Part of a small language model's weights: 1307M tokens.
Each number is 500 + 40 x the weight over the matrix's rms, rounded and kept within 0 to 999. Layers, rows and columns count from 0. Numbers have three digits each.

# layer 7 MLP up, 2304x576, rms 0.0237, rows 577-683, columns 0-63
465476558522494505536496510481510539508525575475501446517470532476487519420475517489502523513481495512587551442553488597522514509482402462525441513479440518507451377592516493521478478482486508
584541440530470498547530515497465532495514454641527526499450452530554538462545437415510498398530501411556418451491506541551525499450466564458500487505508616483483460523528468547516581558418488
460513456510547536501548506508467538489473491474553508516525485519506537462471451499526515463563496478482456452561480517462480480550487541457477484522499487362482430588543551433527471483497533
533557519422476487543541486524477467444555511494501443448606493498437529555550454497545474495521553499507536483494500547527532466499527498526503532495451564417477475574548535436520454511550501
506612484470444541497467497420544464464537528511563504532460482497492540513494474540572474475556435479461518535530452463497485496526532518493512533596481508540423528446500481411524435518529570
486595446487490483498521460503592557568581551441489508568470496543480471415521502513508555455560517428490433476500425540498465488442530443528604500518552598452526544546491498487523454524510523
440519424449540459512493444490439464529590475480485535445441524495493502544426492435444529495527493520473498527460492470526456480479491520510492422490459548460489507541508462467448527542465502
520510531554462456415503547452459526505482500535592570522521508473531516510456499487508477563512508499527540510511495542536438479533488497469517501450460493494521530503454542438475441447483451
459553461482503492537529500505521433426522470490551485551539482497507518459574543528505515576487529477534481474471520552460532483550467532514478513488483547426483522541542510454452481464484458
573461494563495531554553574502487496574478538447512517493431525480460499524536508508542437479604513420496540507520451501435514515566562491439539483451467532554438507452515516536481458483442457
506417433414443476463518555514476549460436469443519500458559586493586533538488581503472553485527523532448464510579535541536570503514559498508434496473479555450488524580541503495534546457494450
449554497482452504457475460495457433458474476441508528496466495412500398491455505517484506529530540478570551478505487457460510516455509465514503560497484537453415506495516522505498493570575563
521545464453445449516543505442475471494466539539559531433559471510489502540502526572492437594508502499469521462481453548495490490561587528475564510465553496424376553555488443423485539498489514
523513447561510485502544547479530449570505546481541587535487513520479496517565519500513554573506537479561454511488418554561475453586528583478488482400513575426504568556620500516545418487511509
541468504423550442457591507501503494489524542453521447543544484467440515510481558516518501524511496502486482444564457548479473516456486524499489468437453476513419528553563502523460462490433549
538521496473504491472486486514444572539477454507469549528493539502530492514512545485523483486583499482506495476534418476392509395478557432539484503490466526557422552434587514478545525495505494
459538466508532529463525505542474499467484537472563537504473465504461554505548467464499512501484488505466507478487554535571500529524509474547537496541550493482531481496500522451481547506525538
535452565535541542518439520504477513398460489478462428551459462387462517527430561501454533560445515420416532545569517554448483510494563537510548490501576585528535571464463536527516470442468487
539508518440491455639537479478509506554519479599428544479536487504502494505553546405472515455530533521500519487507511553507465464463592563563501513421509627526466502550462604522478564464479538
518493457513463460535570464455510552560559482494498467473542421596450473520482530495536494520487483480569458493529454541489480463481459503481572458476452420541465479461533482513459515425411470
506499476514514512461478477524479466481504450596470495433497457538498500461484531537506471507595525513535545465564449482525498579505488550477541460454557604435494571516572524474507490557459451
454505511426534477604545467555551538494450517573481520502445468369416512478459554554483488429473486445550425523530468515455499571523528494592471501503524537495425521549512453502443453491522513
517554555438471544511547456399508597570487505582518438473548492540501457494530503497518506547468565501502544473506498515550561493464546382441495470544564561482417496541520473434496419496502499
547528489519477503427584588471456516493492464525514518543512496545543490527553486517485535466539514467471515461527451572514447453563516561492548476523457541438504563486532534508459427457459478
510506476446514509447494447439478559448613543493589442490502553453507545462496530475484539510436466540479452439448566505531538520472598455543516552499525522451526441530520485542520472561511469
476486458526534433557563567552531499551552544563523542566515580559519527528493515503496545502578457456536520483499506460498483500484490534494487476507495456510476501453499438441457501525512510
486490415491503548595530510507461565504422521481465573520478521478475455431466542465547465419532522500492467518533526461512498433430502525544542497513468494472409497575497484543427512539453488
547545407501470448528531430541589501459538479466576546482469526528458476519536496493493556457532499480547476411497544509483464520536558484449501527551528501404481542591523463589465508526509432
569510507466454515555591553579549586467450519544478510474538599463487516467441523497518427484564488479508516514503489566535539555436588548561575458515513489493439484489484461564520516522497485
479488501508417553590491542557436434399557449470472484516450494481479493564522528540530472485616444517522550409489480509556494485529548524557544541498423531417501482423508564509485505520531504
531482478456508491494482580467485477562495484476573534562523465520530467514534475530475442509485527552522547428544492448474462466425522558582501537524547516407481517532559433466413526454451547
459455487509462477461551506588557471547524541602479489449522490521369507522462528445481519458638479479467492451471496479505465473545492491514495494505548579495447436530544507494499476450420453
550443529480474488501514531505530462488453472583517475559528487452493557508450548502514489442557516474507474527542461477556503488526476473469485536542510473487518493471523412420518571552502593
484473478557482540542461529486459534522516533494497472471505464556474534520563506484473610502544604541555546493515543541499578501538533507495499530456586611511517455533469506542478439474451483
549514534536542509526516521562505503469524501513580570505574541501442485531546445560522388516552519498529477482546498517522465522539469516533542477397558497453490473586502551499510494524492548
518458555502431424516491453474515488501488560476479484498484583513481445486536469527507517523475564485557536481554472536505497491490486477503457509454538441473528511504500479537545512470488482
502488540470491498613536576519456580443530547405539476515535483516536444476491509484547481498481501513498501511510498563604423466559429454479563475403487483514540513474510487496444521506505499
520488480536472450514507454496458506459530542472481585565555545528509427469498580548589459488466505471551508487485447446467565426532548539513500466480504596515459501477546460487459490499425399
517472542479475502482586539484449503540435529487443532430540472491516458612435444533539528507443508436493478532574516487494525545564537485454569489562515513520487447523503489565515471467484518
492482494479463459485539511542516512549542523527569449534599454478523482502528450550566488557489451496509477531592516599535564443456569427425476498461469478543447533534513479405436523489465519
520497530478512458513520537555457486523498496481476486528506494514506514504469522587493496513472530456464511504478524476527470488544514546529502483436480499454477481516546448495519530499537462
512501468484506467495533431502499423462524554477509472473482568505495527521539504542505517460543522501522478416546495438517468514437548566528474535463510545487479491491517487517454486476479478
471498457449527443436546531561534482467500421480464478491516418457555502448518480596532531465518515474502410558501461536494456415504495692492528456536437570525552515507541449539460523501459516
521495482489474457484495520457486488521474471528475517535507497463443439495433514536536462506505528498467570476508526533545492469577524543539475496494503491449484479479496461469516493463483541
504491527457486508508575476498479545483415509503490516524510486480520473535480495500506487466495502513545451458537440535533532493483512524506533492562434512471518446492520414428534480513491576
567471515494471519549527530524504478537518485542509486467541470465513466541487505509550537504558452465490501434522481492487526520413524476521534529528525454489450456551512496475490484539492504
459476513504469498457443477503519532500585529472501487443570520581503543515506527511503498504456556486564457527492428478507498446409527538440468497532550516472467463483515462468500533532536541
496547520433401488522541481490510504550497513500486510504526512447460494524455584465574501500540518532464515504487482521484527496491510514532515524447499547509494544518489519447470460507511515
491490467496490573526497527479510522446545641500554477452514488541521493410469537481532547471483535466441455531533515509437554538524496421494523460595549506474533495509561501454517594462441564
490549482433421467528510535507494465484539511486483508478525529462493516517459492498484487474548530499542490484534498539522478426473527446535457494463499526523447476497494448486453470492540408
491480521486486500531568483490489474518554464534504507500497447533404522456481513440411498515461505474549428473498462542447488549445540493507511511459605488475498535550516530543518563490427524
484475557496463547435490465490508456482470511520494546445616484488511453559513548532529496449465500507510562517483517468495477418471510526504581471475520461441483467517439496463491479510430555
521547546481504475499538435475392522508469517508553574525497559474515507472490531439500550493507464538521424446560439537503544525491479552469461470481435499496504404522567556521471472523485513
551512462500536471503495547515502546492462573508508508492541597465517525497482485533479546510499574531483525518464463440478490560471500468494511525512443564501473452519526451567479494498509469
502496517497558480499453563571481468410529472517561463507532556465493495548488566520480508488560574497481503495488484512539505394401517538580526494511482553473476488535482444500484529538477478
519538462473471514488506463509482489561480446527514498484477560471435480495546483550507497505442545539516534512475506483497471515474527549472570514519485489494476513527542480497453504487468526
506610476507493452471454563522501526447465520514617559542457468450474468513408539534503537392545565577539510514519521502463476462463572485519502507575448449507506489491516513491497482521395498
503484512469441437532499492538423564539521588554536548478526584522507517456555520521517478488563473397535497418571496532448522535482464502540527482453472537485503489543578467469531498443522547
553530531571429505571518553461402466502455483482531521456466470529535445434517505561539522504447519504510549428507482459498545471533505478549503474474529464532515436443465514542494475482438508
511484462539498504581554559534521549564477453562441499537512488489423538554487585523542502470441530484446486457483479577494547510478544511538534457564476493492487514548485510527489547511483491
479477502518456521497530432426499555513531530525564493532513442453428533543536475526484546496508526457522514507487500514504463483465464522530542463490469576542482478509516520479524460515542549
528479455516544478471546526514498453505520531528528483495506514495455523481544559508477526449509524520559529492517531559512493541548525524476527507482541531426503432514576551513506499516445460
514519452496516501474523521497443489483502522449463517497504553534477495577462471508524525520504594489435482536512531530446623532500585545529568500489571451444473512461475524450509492465555471
442503515472495469490500523511463545521451506494474528552558509472532516581435478565480550513529527501485505479538524512500526453460524508554539512501502494515483502500551528521486449513503465
518501551475507512530508534530500502456558466563488522501547544531468507445567524446510548480555507506539424505547498567513477489521455464522459447483540621535492494500498481408481489493555558
632549578499552486502596502547486481478460426512543508560500493550412517475524486544480445520544511505468484450503509492518539552591559574509512470492566477528492531558501511434365533424519509
510559552489487544442410534495500547536527553557464519486472481474457515547613523566538583474558542511489435569495490511393511509560463565454534554500480533507485460490494483459483505521584395
482523506546522488454524565494490495534451478517559477502466472489518478470472545491488528507553568524505463461498574567548443561556530532514553464477461493473536543548466477481476504475447516
530591454420444516534474478507498478514526556465570431486550499485497477554534590487516547454575505538469496531470518581569507462556471578487544514493559482491431418496466482491487448469452595
459486564596509496550507564504481471485513504409502461477514503557494489477457547510567501457506532582575472470505517493454461483556467456533532532451547465536462530464503532508469501493474545
504560493570538500567485498446515535515551545501515471445514477474546507558467513459489505449478585493538542514468476518493474459518515528476463476480500577512471529426464475466453529426533533
531522498549502517529515554533524489537460481593514507461477502511489489510472442439533494466455483412477433510490541435467520414588587523493525586490527588460453579625511489478462473516523441
519477500459494444586474489418443555550496450499578562458525516467536507512453495483536518529552569511470445491544530500463537517430451442514471483508546513565477530454553480504486480486474500
463536483487466520505473522486428480484460448562543490461502496499538464556531450546499477485516516516537471477515488488491474520536525513557520487556461489465495439495490475548538506532541429
525538497443468539479515485494452525569492509496493445449506518436452455523509451507530417508453535425415492458485463535427515491530524507547514552509470612492479519584509449478478511506494470
531537516486431488449502495486547560532476538512519482446502522517512499478470566545517501503469606527521484501466485520477523539518458538521498488455487557506500473558512517505512571487398533
547495528602529491491487585503524512492509459420487474420491454516452497498441501449532368539487480534507485458506566493501464469461454486447543450490491482461529483532486490492467481531444482
655555466422489540525502434478584623397467519583552571578626438493409401413411498473488551366498542557487389590402508516461495478553594578511463531566416541405543494575461498530566479416389368
476511495483500533513465594440512522429573487481450460551523490536512424481457490595489589570478534467472522547482386553556427485529511567519564492435550504565486494524441525495449489594569440
467567499490477523493474522441535471504456548484409448451516513519439478506504483495535510522474470505484553509500562546497453500432534446596462534378525449537381479581470466535450434522496524
521534496491474511540527492521473503476535510532492523504498487519560505541493533521438460448492465481448462548492472485529472474427522517534460468447486484485489477473554516514478531408476540
528490519497429469553524511482496488493464520562522470502462523537483474499493476495522505535507545497465495494513505526562533488499512478496471505463560481515494493529513421517471493553508474
522532472440484493535577492392477525551511459524483518449517559462484486523493432458437522428496520495507465477562430453557493482514555512545492476520503465503524482541549464529498556477439464
533502444618504458627522563476454529499584581546570453492588572521482525497493389475641456472398451499525507420540451525498471518477525449525496500505499469499423446578467499466512492388528446
467532513482510504461512433493513478492570486513538466474495469464541486553464560466476516574508512499497574455484560512518524442490508513530459513459518495477500462509519489508489500542500511
522576517521446521506520548481469530531531584521479533513487541468552459470471444463494460449384409431485488522540479511536507452500527412578497466486481492466517439499448476498529517523535490
494494522459471485497547465455551498540496495555436535528521479513501480525397501584514552484563536460521455439488422541493473528501479491542484473576489527498509518472512513479463499515505427
515471469533493459620465534464487467483544533460489468478475488529458545513477536508500481544488511534523485484550555457466536468524495515478479499490480498503508521488459509493492497530578541
496600548509481465536548484526494514537491540526468502466450487470521465508466511456506479452504472466506514515484492480494543483449542517509468451488417522482456547510557518561482468490514537
527565516596474485525499564451502468531476506632484460577497483465430546476524439534610486521544466471520550532506455509498513572565533458455426485483456526507488521531488513514519470450466493
439465536501433482501580570490508486509506572530512487570495439515468498508562610511453538441524496516500451441482531474541558430486485520506516537488504448493487479570442494531511456483529519
508558511526438497449544462459480522463492586565475500477466469478482481556442557574520516466510543464499506525510494448497526514486480488501496482466471490503438453492519494511504526515413489
489584488511438445524483557502504489523493500532462546453538490522484500589493532494484480494506507521527510463440492520497488473538513502457493450408547495528506513482508492468448500483504507
536516523518486482515486521499495515501454436508484498538492454502496531509445490546485501494512571487489517484467485478531476504438530521485552473466479482471515534496500495484517473512496493
508572479504461488522525481498503513560504552440432454541548507482527425525590564522551559473530547501586442519503486491493468500524469507490591512470519542537474497515547498499473481513500616
520531575430499460490468524452516498510476452545491436529522519492520423464550515502522464507427528498420545463556468549576518590527499484529522499487453430534481467486509494463492519527435566
520526530552521500542466529459460564527564464454516512535454493573507450422543560475530494549519529557491485548477474503413557521535508558464458565445547534490507525510491546577482488536469487
554548504460467506474490502371475478477500507473503451503553479531434471450571455533452486449464559464545490433458510483460488469530526492540563523510480478498459537494465477433516490514484450
515555590462497516507484556429465510532468560496524502540447421446530555514487527529467508486486500488463477465497512556479525539481485548559485480500469490493556548515607524486486521501538505
467504494493481507511564544453505490513534598501522511509509528483519505551553501528484519500440526489547531461502479481486547471573484482493477549505537503495507538544481499544462475483488445
516528525474503470580568504470424509469513489464508425495449487537491504528509467521466524509487456483485502567489448488563428438494563452512433484442466475538465545530494513466497473475446538
509536421429513470546525462536513438421586574499534474447476472544540519508529457431495540432575474523456492470547487515454468536520590451524501466483528532463518406440609508548429484466521455
528480490546560524469487477464524529457512541510479429551481485578512544497461540624537505513492553489519529470535501561505513503383484456525428558506509503427467519529557475511489512544528468
559515450551534483530475557485460525557475510544487486492540422483512443518475481564503523535511520485497520456498519510463493476420506487469483467531594456546453513500475441512514546462399492
560615545506507494483507469531476472500564503470496486494539499512537500460547471483496552446503452468470520497585534525534502513486461479573455543519455476434494520404506403553507554489510528
542546517406464514494529410514525517426461480458479554481486544450573504555476470522555501438502485514562464484476461531539478597462453466469451533535480512500431475640556478515482450461496572
584518526499456478587514521495467412453577513477491500462577545552571551457490462490527558441485524424474525484476552451418536509488513498520492517499524507513458383582440433585469597528481441
# layer 7 MLP down (transposed), 2304x576, rms 0.0228, rows 577-683, columns 0-63
484481504543508502425486537514474485483531521501504542486560502439568441461465522526524574497525438550507488506508543418471557497521491447524566564471522478476516510507542558576489425476550549
466469486422593457524480506516499390538483495510454432541609561531451472505490593504522514468495490500467513459451525487542466489462536461508560472538509400533498597471444480499432554468530518
497471499473543500478568444478458485516528423520473487548514553505540479444535459540497522553527515464462551475431454484407516527574525497529427436521526543530496476522530428512505481513478573
515506576501465486474533407486521598516462623488481393560498506530492528575456380451445545459458530516488497546437502526461520458565529508492431473474556518499563487543461544439467498477507462
506533497461545508541528490536426573605488473492488482444511479574498459469507451502509502507513526531495512467464523564456521537530533474507506440446496471495535462431495474482540514415462523
487535473477537498530515429535462556485535614521532463464448500451469481522501443434488478508537541505409534518509521510481504555504512526471470380427456439523464512517514477544546521462492501
462463516518567447499500494436506454578526541523468439516413509471512410511458508458466502602447551471521495493448518496477485481451483425431510550474454505463570482491535497526555609487473500
533527501479517444533463496504484500480557431526497549467502522573453466485487527472548513451492512458511534500480465506487452491520500503501477525571549501559521454474482491569559480535550565
482523517450456484503485450444499492534509452460530502550513509433459531460543479491549504518499510543527553473492505494493438447534484479567516442497547525537557475581475576404503548547520458
500525467540434527484512540572458591456530457477540479465479505503479465514483523543495451504502529483487499455470527523482457490445555584550537520576454510521472483466488480487449524540511419
407418454566498473569503460433524495537472469495577441508380467526495451447442488535476371493427419493466470504543481514524458553388513449509508490475527507491433599503462513478636441568505517
502487471458577429494477500500487543493521504537480531580571535535476510488477439492556438446512492531511359572482544551436464508525485487509477495534500445461534509522531548476526488462474527
503553541456504469509529491513491564519555500488445466540518502476536518537488547448480572449494526584540495478423545446441436516477449418542493515472394436560543406521498481543493520444568545
495517544584498498488455487520483516557547535563507489474608499513525525540480491396434546463431508499454486464511530536443508499519549517559479455500548532510659476529552532528493511495552464
540488421484575501492528465439488521534519477590487463602533544452486522562596525489502551529437444493503455511453607500496470509523480542478516504532419482532504521465434544503459425526496556
492457479529504510549489488589560566435535498478518498471423538495571513465472436489520483558462453530454478564543487546479439537566550482474474442504450515449540585600605577494516450530554491
429502545526496483487429490476518468560486539498482535474488482526529439535456481530446516522487437498466548552469524498411509505478497483516523519484492486518492472486482530474521480540519487
534555447477522435465481513484542488540512494501573473423518534547516517483498529500490475455526488501514478534465392514517502421499472491468492508467484526494525447546498505515533495477482519
539441497567488450471420479545581507463565477420503474469491576477428499561516558537489485542578481499520511538493495413480537592543383441531577497511446493492500519459540514552477487538505524
441494472512462525516484610494501542461576481535502524505481513528578482437470549533540469449498532472453487499413502469416478484554581527490487523517485434564537542506442524564426508544497500
510471574423452440487546497444551591566514513558500523610502501496525523502571488472597522501490491526497449507491520548567516579527554416503497498396506496489493460504493513509427501541453576
490495437501446457580503516460522456531524501507458505536507527528560537405479460426484515518486574515487432493517474497552559496496550466434576494505513498482589421500468448520474517495421491
551508488430530479500517485480517500526528448542456445490561492480533468543524487401588471507487527502445537588587460473467481584514510604535567510582548465459498554503455468465520520578564503
530618524507462449437404529535508492503520525593484495511580459570505478539457457360461511488457552468490457485396456506595511514459537463602484461441483524492563408540509550458473582490482555
488499540530541465522480475466588497477492421512481541529591503543499546454524487495510452532521446524466495533452502585563473485493472526484456489499487529490494480430513528519506519468564491
506498519485562549534513500478517456532495512465526446525483391512468499529537479451562489460547440458493459530528503482587476485540483568495529513483475484498493454526491506565468453492493500
458480507475483484502456512489502576527449512557502535468466551515425545535442489535499477469524446438485539533444528491588531509484520439474542431517488482491498506484490588502520538488537580
535553492521498524515530477567501559464480470510531497548453481515514449479500574502438516540486541483512517546450491490515560476527512550531461505494522427536497440452551504513487502537519494
485482510561542522482448503504488439429535503420520463552557495456518509586509511454468539476508509504541501478429509483456470439417519404447547476482478486459504480565507426502552460547486521
543468537459490440468440553496444474531512509521479461519583512529486513480486490486482514534453516476504466534510529510479493428488430439490545561539484430549521469531489452460460482495497417
446476479442500459551500563553460473560528526446546461544406505524454460518525527535534471463569543521536496534444590485555577500482488466437504509506463482487531567487412520482440514514431514
482492404437557511511541431536523572484403511452523399532532464426511518490473444525402587523475521573465464533542454576498454545595421508425503511462442503538588461467493460451515468532591477
550607457472506498488541514515495489578525519480481528451557487491546493557548490505427511551509503500501540464514495522440500508469514541476506531475487472531512506555500520490425530499493441
587497547535476546460458517434440435465464488501540586464477472538524477465509477574500468512499501486490449460607454540533509465507524498537533547407520448488473562410498455498494468553367525
531481500444412532406556537506600522539499480479510533491522434528519514517440491483525449471463557508476504583504521535565508533427619429516634505472542465518436513526491482444514577506518554
517447451495503514462486448474432447528446493522466495487500503500540533500537529484530465466403485524477479500485504486492490550527486483495503499502528548525429527445490515522451459481524476
465485466503529479443504510496532515561552504528501515428521499473487535574533523521461464471476532488576487474491482480519598461491491489513474489483511440406506542492519501479445513445453546
541525485521486453531474532537492521532504544465506543423544462475573469479502427508507539477519543505514553493482529507480430476498493527508526455510496494479549465514543575452522481512544478
437550500563426454544412527472493543448461472507545432509487558507519474461528572481529391508482502510479515494486568533547542493443411509393440484419491452493499546537385480480532492594488564
485479511407494513494552554495487505400489560475485463514487438493508509513509558540466437562529518543466482507448524424520472459465543493418504458547528519504456480459528493485451558571631491
533437479451483549504541515544511491436426500542463495465491472510503563531508508491506530524478492498566491501438496451451439486518527541491513519565491505497429469531527472506524462496550421
442470497472524588508474506530517510505529499489505481478539469544503439535494579505502475492421484481551464550500526467488554471570531564484531500490449433566527489491498504526442497509601455
554555492516476472561493505501426564453530491430477494500564548507520461552538555493503458583483529424417520551459497496481543473513396482536585556401515490518485449481524535497444609487475448
526525509547528502482474481561437537549505444499490500520470471560514483554488482458444523487452494552466482540467462498489481526514442474480491478525528514464537519465460502517565508531469507
513494520439504496528376447472479439434397558545515451528446528496526511409592509481515538528512566496469558493526476463486506410494516458380435510523556482466538474526499502466474510467483480
475431487511509523498506491441507517558483509499489523526503492473489503497565493443548510518487476456496510550465477488514511470494498529470496466535454454543496488452468443440474466476581554
524464548444541500520609597450516511454496502559518472500478545427465504483521443493461515509499480498464512491532557522510532495536544484460590526478534510552507517496465460497530488454483507
543501511460543554474472509549478519500458527485480521494504509495522465480492514513504510523487469549509531502447518492530481515513481531489522566530554542489510521536473449506521522471567491
445446395456500458494492478519562553540542470488487541479471480457449539451471473426520579429521448548562506581539525443563492476509518548514503542512540456526487486519504465423519428505563447
506502532463510468509522483526473454507501493503523544481431458484566461515470511512459445464543515519504502439546510477515520516521544527493535575510562484512597492537498505442520513527427516
476464495493477458481467494433533482523452439493504552541490487513607462541531492541539497535516511478470529493504545502493515501503453549504420438445405476513540479484463518515454445502572519
500526480555544505485502510489523531567487500459524492564433495421511487374457486503435494549479483452500453500527549560559486461507425446507464449469498521468511506457484529492549500531531508
505494479499567522520495498474489484530519513519458454494508521540499490514505486501511467507512474547517542507483519492509467498548496511432546506515510510486557478510490486469540460510476475
434537535491465486505496486493492520495515534469494499471501547484496444474543496458458484519526441571548508558476518538472475421542468537485495515557475515493534480526526498517441535471478521
526460510548480518512442519466501495508499554476470477559478483474480508515467479470528492497524483533490496573471510528496558465527542430438454432528514528459474464492465442510507485498487447
472523493515529461546452505441521498489504516482480450499514491458537514470518483477517490535452472533544540528498545480479502517501543489492419560448481513504454518438522517519541541468521491
515554477512529485448475481450537480528486523521498530462497562488518504513498539495460475511549473427524479442492517486524467566541554470475478511489512475505525515515499466496517492489496512
488547475496482562495463461475498399477459506478501491483480519475528533539536540472473562523465480502465556569536454515484439505537546492508451526541476514565563476497494504556484515511454391
502517478511499552451498456425581496530557524487516517511460517455403490511489488559444519478469474509508470508536508530449486477553491533491505524497519504508498512495500537448526536472546487
455458520459458520536431543513533520500460559515447453469458460494455446537504440547495446542481559545519526521469530470448553551501529561517477468462431440550505464490531464497467531524532491
468508540504506476571512492509524572459388484585428517528490517517547524500481493502534483489436536485507556457449437468521523502570494380482593491475527518524530466431525492536498561432446479
554498475496502521544514491476515584527509490533478558482485487568556513531472433484471464429512513480462491526455532413464505521518478477462522499464467528471500475520523509529469504462565504
406487547479503503458544501505529514490530440449513469500550400515482589511526494511452499462552505596519506523573556529443467471442467523553490520475478426505420469568500467505494578503486494
453502467488505486456486444488543475549515440525425514516437511460512523551550487471495488453494502482487538494420517442522482529494462473516518493482447473503448535475523503506449476478538513
560526488457460555603467545524500417533506539458425541508445499542475530572502495440514583444498539475464519544548507536508503482443550486476470624510576467447484441514414551466524459549532521
437487540420465511502526565477601543536495461504507400536422488445455529467453402480447485448537494505496521499484572442500478437531532473476561453450476501404510547542479534514503391445509451
452534479396495491534545450518536508500487511487453484493479547495500566471509497497546584461462486526509471514438481453519538593488517455530412543459546491448514583440497467535459404506527480
465468561468481488489449471475534503489523524470511491472475482553455451473544531493472473476506562506520507543481483519538517464472549533486514481455519527536535499450503513488463550503509498
503488470425535606439468490519659541468542534532507491459513532435561562543574452574444539435516451375566470467518499538493426511476529495498526529550465464484502466442513470417447514435504491
507560448502533548451468422475538463483478514531531466527519526496488449490502466494476522567479554437518493466481494488482460475497593507490533526596507487436513464517535503504498446448492497
513471463474495498512500510534560532482548419411448485514498422489489493505548513512486481526497499468477507569518482562496523503492558547514511521431513499548483457442456461488534504488490493
515535564464566510455484500493489435527515539509474485520496542502491563468518555511457497500516521510506489499510522506523467473509481498499550554491511479492549501486519489509557550510514572
450501522474518483492501480466506486493482517501503551528512492477521505495506477507521502525524462564515536498452485541510431468503501543561512482458484508494521483487483498499487470542538468
521583548441534487435489476575531481533463538527455518603569432534424514499529531468419514441513542513488488445501618498544534509479500468472481517483504489557577480503449569480419445511483533
441505438536604489506488436564508490511495527519555460491420480531443553455553481554491435506475489569482510464541532508449521502531507524489466529477537574564505458519479478467455568602464474
491586494509546516516576471533455445456500483561508553481492496460437510566495538528425513525471523440489442547480520561532477470547521516503486492559504448478496505482501464494456558522475418
475472506485454506527510406496469480440485543566481477543504535472473462468571490465522572433496462506477451580498477493488528492455549552500440567524469546533431495462475506536453496471537472
560546493499487493484507516518507519476531519519511509492521506504486465513493503508509504469545532503460485491446485501460517502497530524488512502492503507500559499510508498512613522501511477
452610410471538486492500417511544532525420423643508440472486485456588497535422586407527469474461517468518542510471508524531458551472444457542499472491530404575560424508478406508456527517425509
562433543469576496561565462469491478405515491512565476482475469468454508473470536554444517509457500550520520533573497558464592496493473460452581482444518472512528490483402389559496520552585439
495508512485527532516485511499517479483502459487518518522498489496473426491483475548565491492527559514566467477528508474509473490551453507453631524529489506522479487472452433468496445534520522
481450526507503489509517505487481499501419489435502548451492468502489466543466514423501503415461464492513484507511504438517527484500437500496553487490483518505543517501523559452490586444507517
537499499492483495425433559480523458547513560494557498496487532478513542490487503557508415465448514506513462479428557523477520463503487445482507528510512524493482530495486478490605511468507511
590529417535436501443486489479446489500496504437522532545573516576507578560449547513516442551486489413455485408480474519440556522505538508548489607506488579465441544446507523536543532519496506
519553555554449522542429486490497470462527491487510584506528498507501617537459570484554474521474427502541504513439505480458573485503481507485514544449542506506487568500530491472499486458512474
520465480478471467501554503536516492513503496563528497546550498530497517538531562536504486478536512567542428496494534508457495542520520546493428449497498511511491579445421489438571492528515499
501481567476534600485570452487478499562498478490466534457458515411491539493490555437474510418523537461482497588419571530501464518483539507503519490500462545521495509533538512499563455471512510
514579484429533486442474489551470504497488548465532539588546466458448485544560518489590478561459486495528536534504509521474472553513560534522513480475530533500537474562498398481501520466471528
572429458501471482568519574434416519465539508516569457514516521499448482490526551526437518473520522535453498417421499473473406442557487447484468471531533581478516469549545503523487465475471497
512513498458534458453497486502513499510463511406512469496418455476484568431514458467586527572522551516524596479579475461448493510508468488474420421482467460498503462533499509481460538494470516
536450532482523507437470480465529531533527517518475542485482534490518527491499463477485477499458459552496476495475555514464567448546517498579591524519468552502537491420483498442498502480539475
541549527536540457485536503514477566487511483493517545488422511501514449474488486504467489469514500497492496436464557505498476437492542574415493545476450476489568499475533478481490439447522546
511489489446518530492546421470533523490453518396538471544464484432463457450543411488509494531536541513485473476519466460524464541475506513573543545605441499507534542473500450494533514581544500
512444528418511518526425507496512535488487508504522513491475474535531562518570522474536453463504474519519466516442462496487497489549480509495508472485475537499473481483481510556478544458527480
512507468472494568537551525468489533456468452490517502518491470530489497521526491479484425481427519431494461519471478522487506525489508501480569519531464545531481559509475459505433505467543468
437522505476498606538502434460587468471416527475501516518496500460463499520521529520560519460567479527505546521521520527480545464440551525426568552500515528468537519575483536470463498532504561
510519512482444532457496534468475521478445432461483527483505540479446531506525512480550465556527508572503584504410542464476529497471497517453544481498512551511483491519518447516461506492526498
501552515451508470490476491522503525485510514568528490538468492437501540482549505447518569450414527505464496491473526504546505519521491495492511525505479500534504450480571562463505490456555472
570516561524510504489487521558490521538520548392525408463437492455548480562578462472476518533530441484454453508491603489357464498494547475441603426461505464454540522541519567511442440521597533
545477483528554581498480440489380523454472487531488538581478484453503549471518488554497577471495532490519504514517516446451471540505483521506484398549516546498515446507527539548486522438508524
515511479493526519464509464495497431555527506465521511472456540502510554537479524468472537535570482464560430504495571539492508515521507535475565547490512509540403489471460531493495511432469447
424428518511553491525448516469494519562468533423513627496476508491571454519547533493531491553553468531537542547527456502518472496520491524468521535551482487499517545437455492473543492517491458
511431506497447479424455437478526514407502494560514466521492520444472479436445501490472530474473516505486449519471498567443485544471515575454507504438446486530484495470430522451541530486484578
518467508462506587522521489515442449422477493638522474466505540399514543535546432517532522468497458355539527473485553525596464498603478493450515535507476553488477518551469486561468462527518490
489539467521521488562526487492495474476468466493520494533528545495522549539439525503547469483516543506516488515515549555502453520513487527430465548523482514490528517531480553495589423509470520
477479517499498484551472614507448461512527488538508478542504514504519440482534509553487482577491457525472497499515491518442502481526480505457591475501504511498533492455454501452533495542467456
444582497493517541359526491424477633506465518442535506428524462505532474482475507481557431496487459486532489463487469494468474560501412574522495431491418474497508443456560523464526403427446605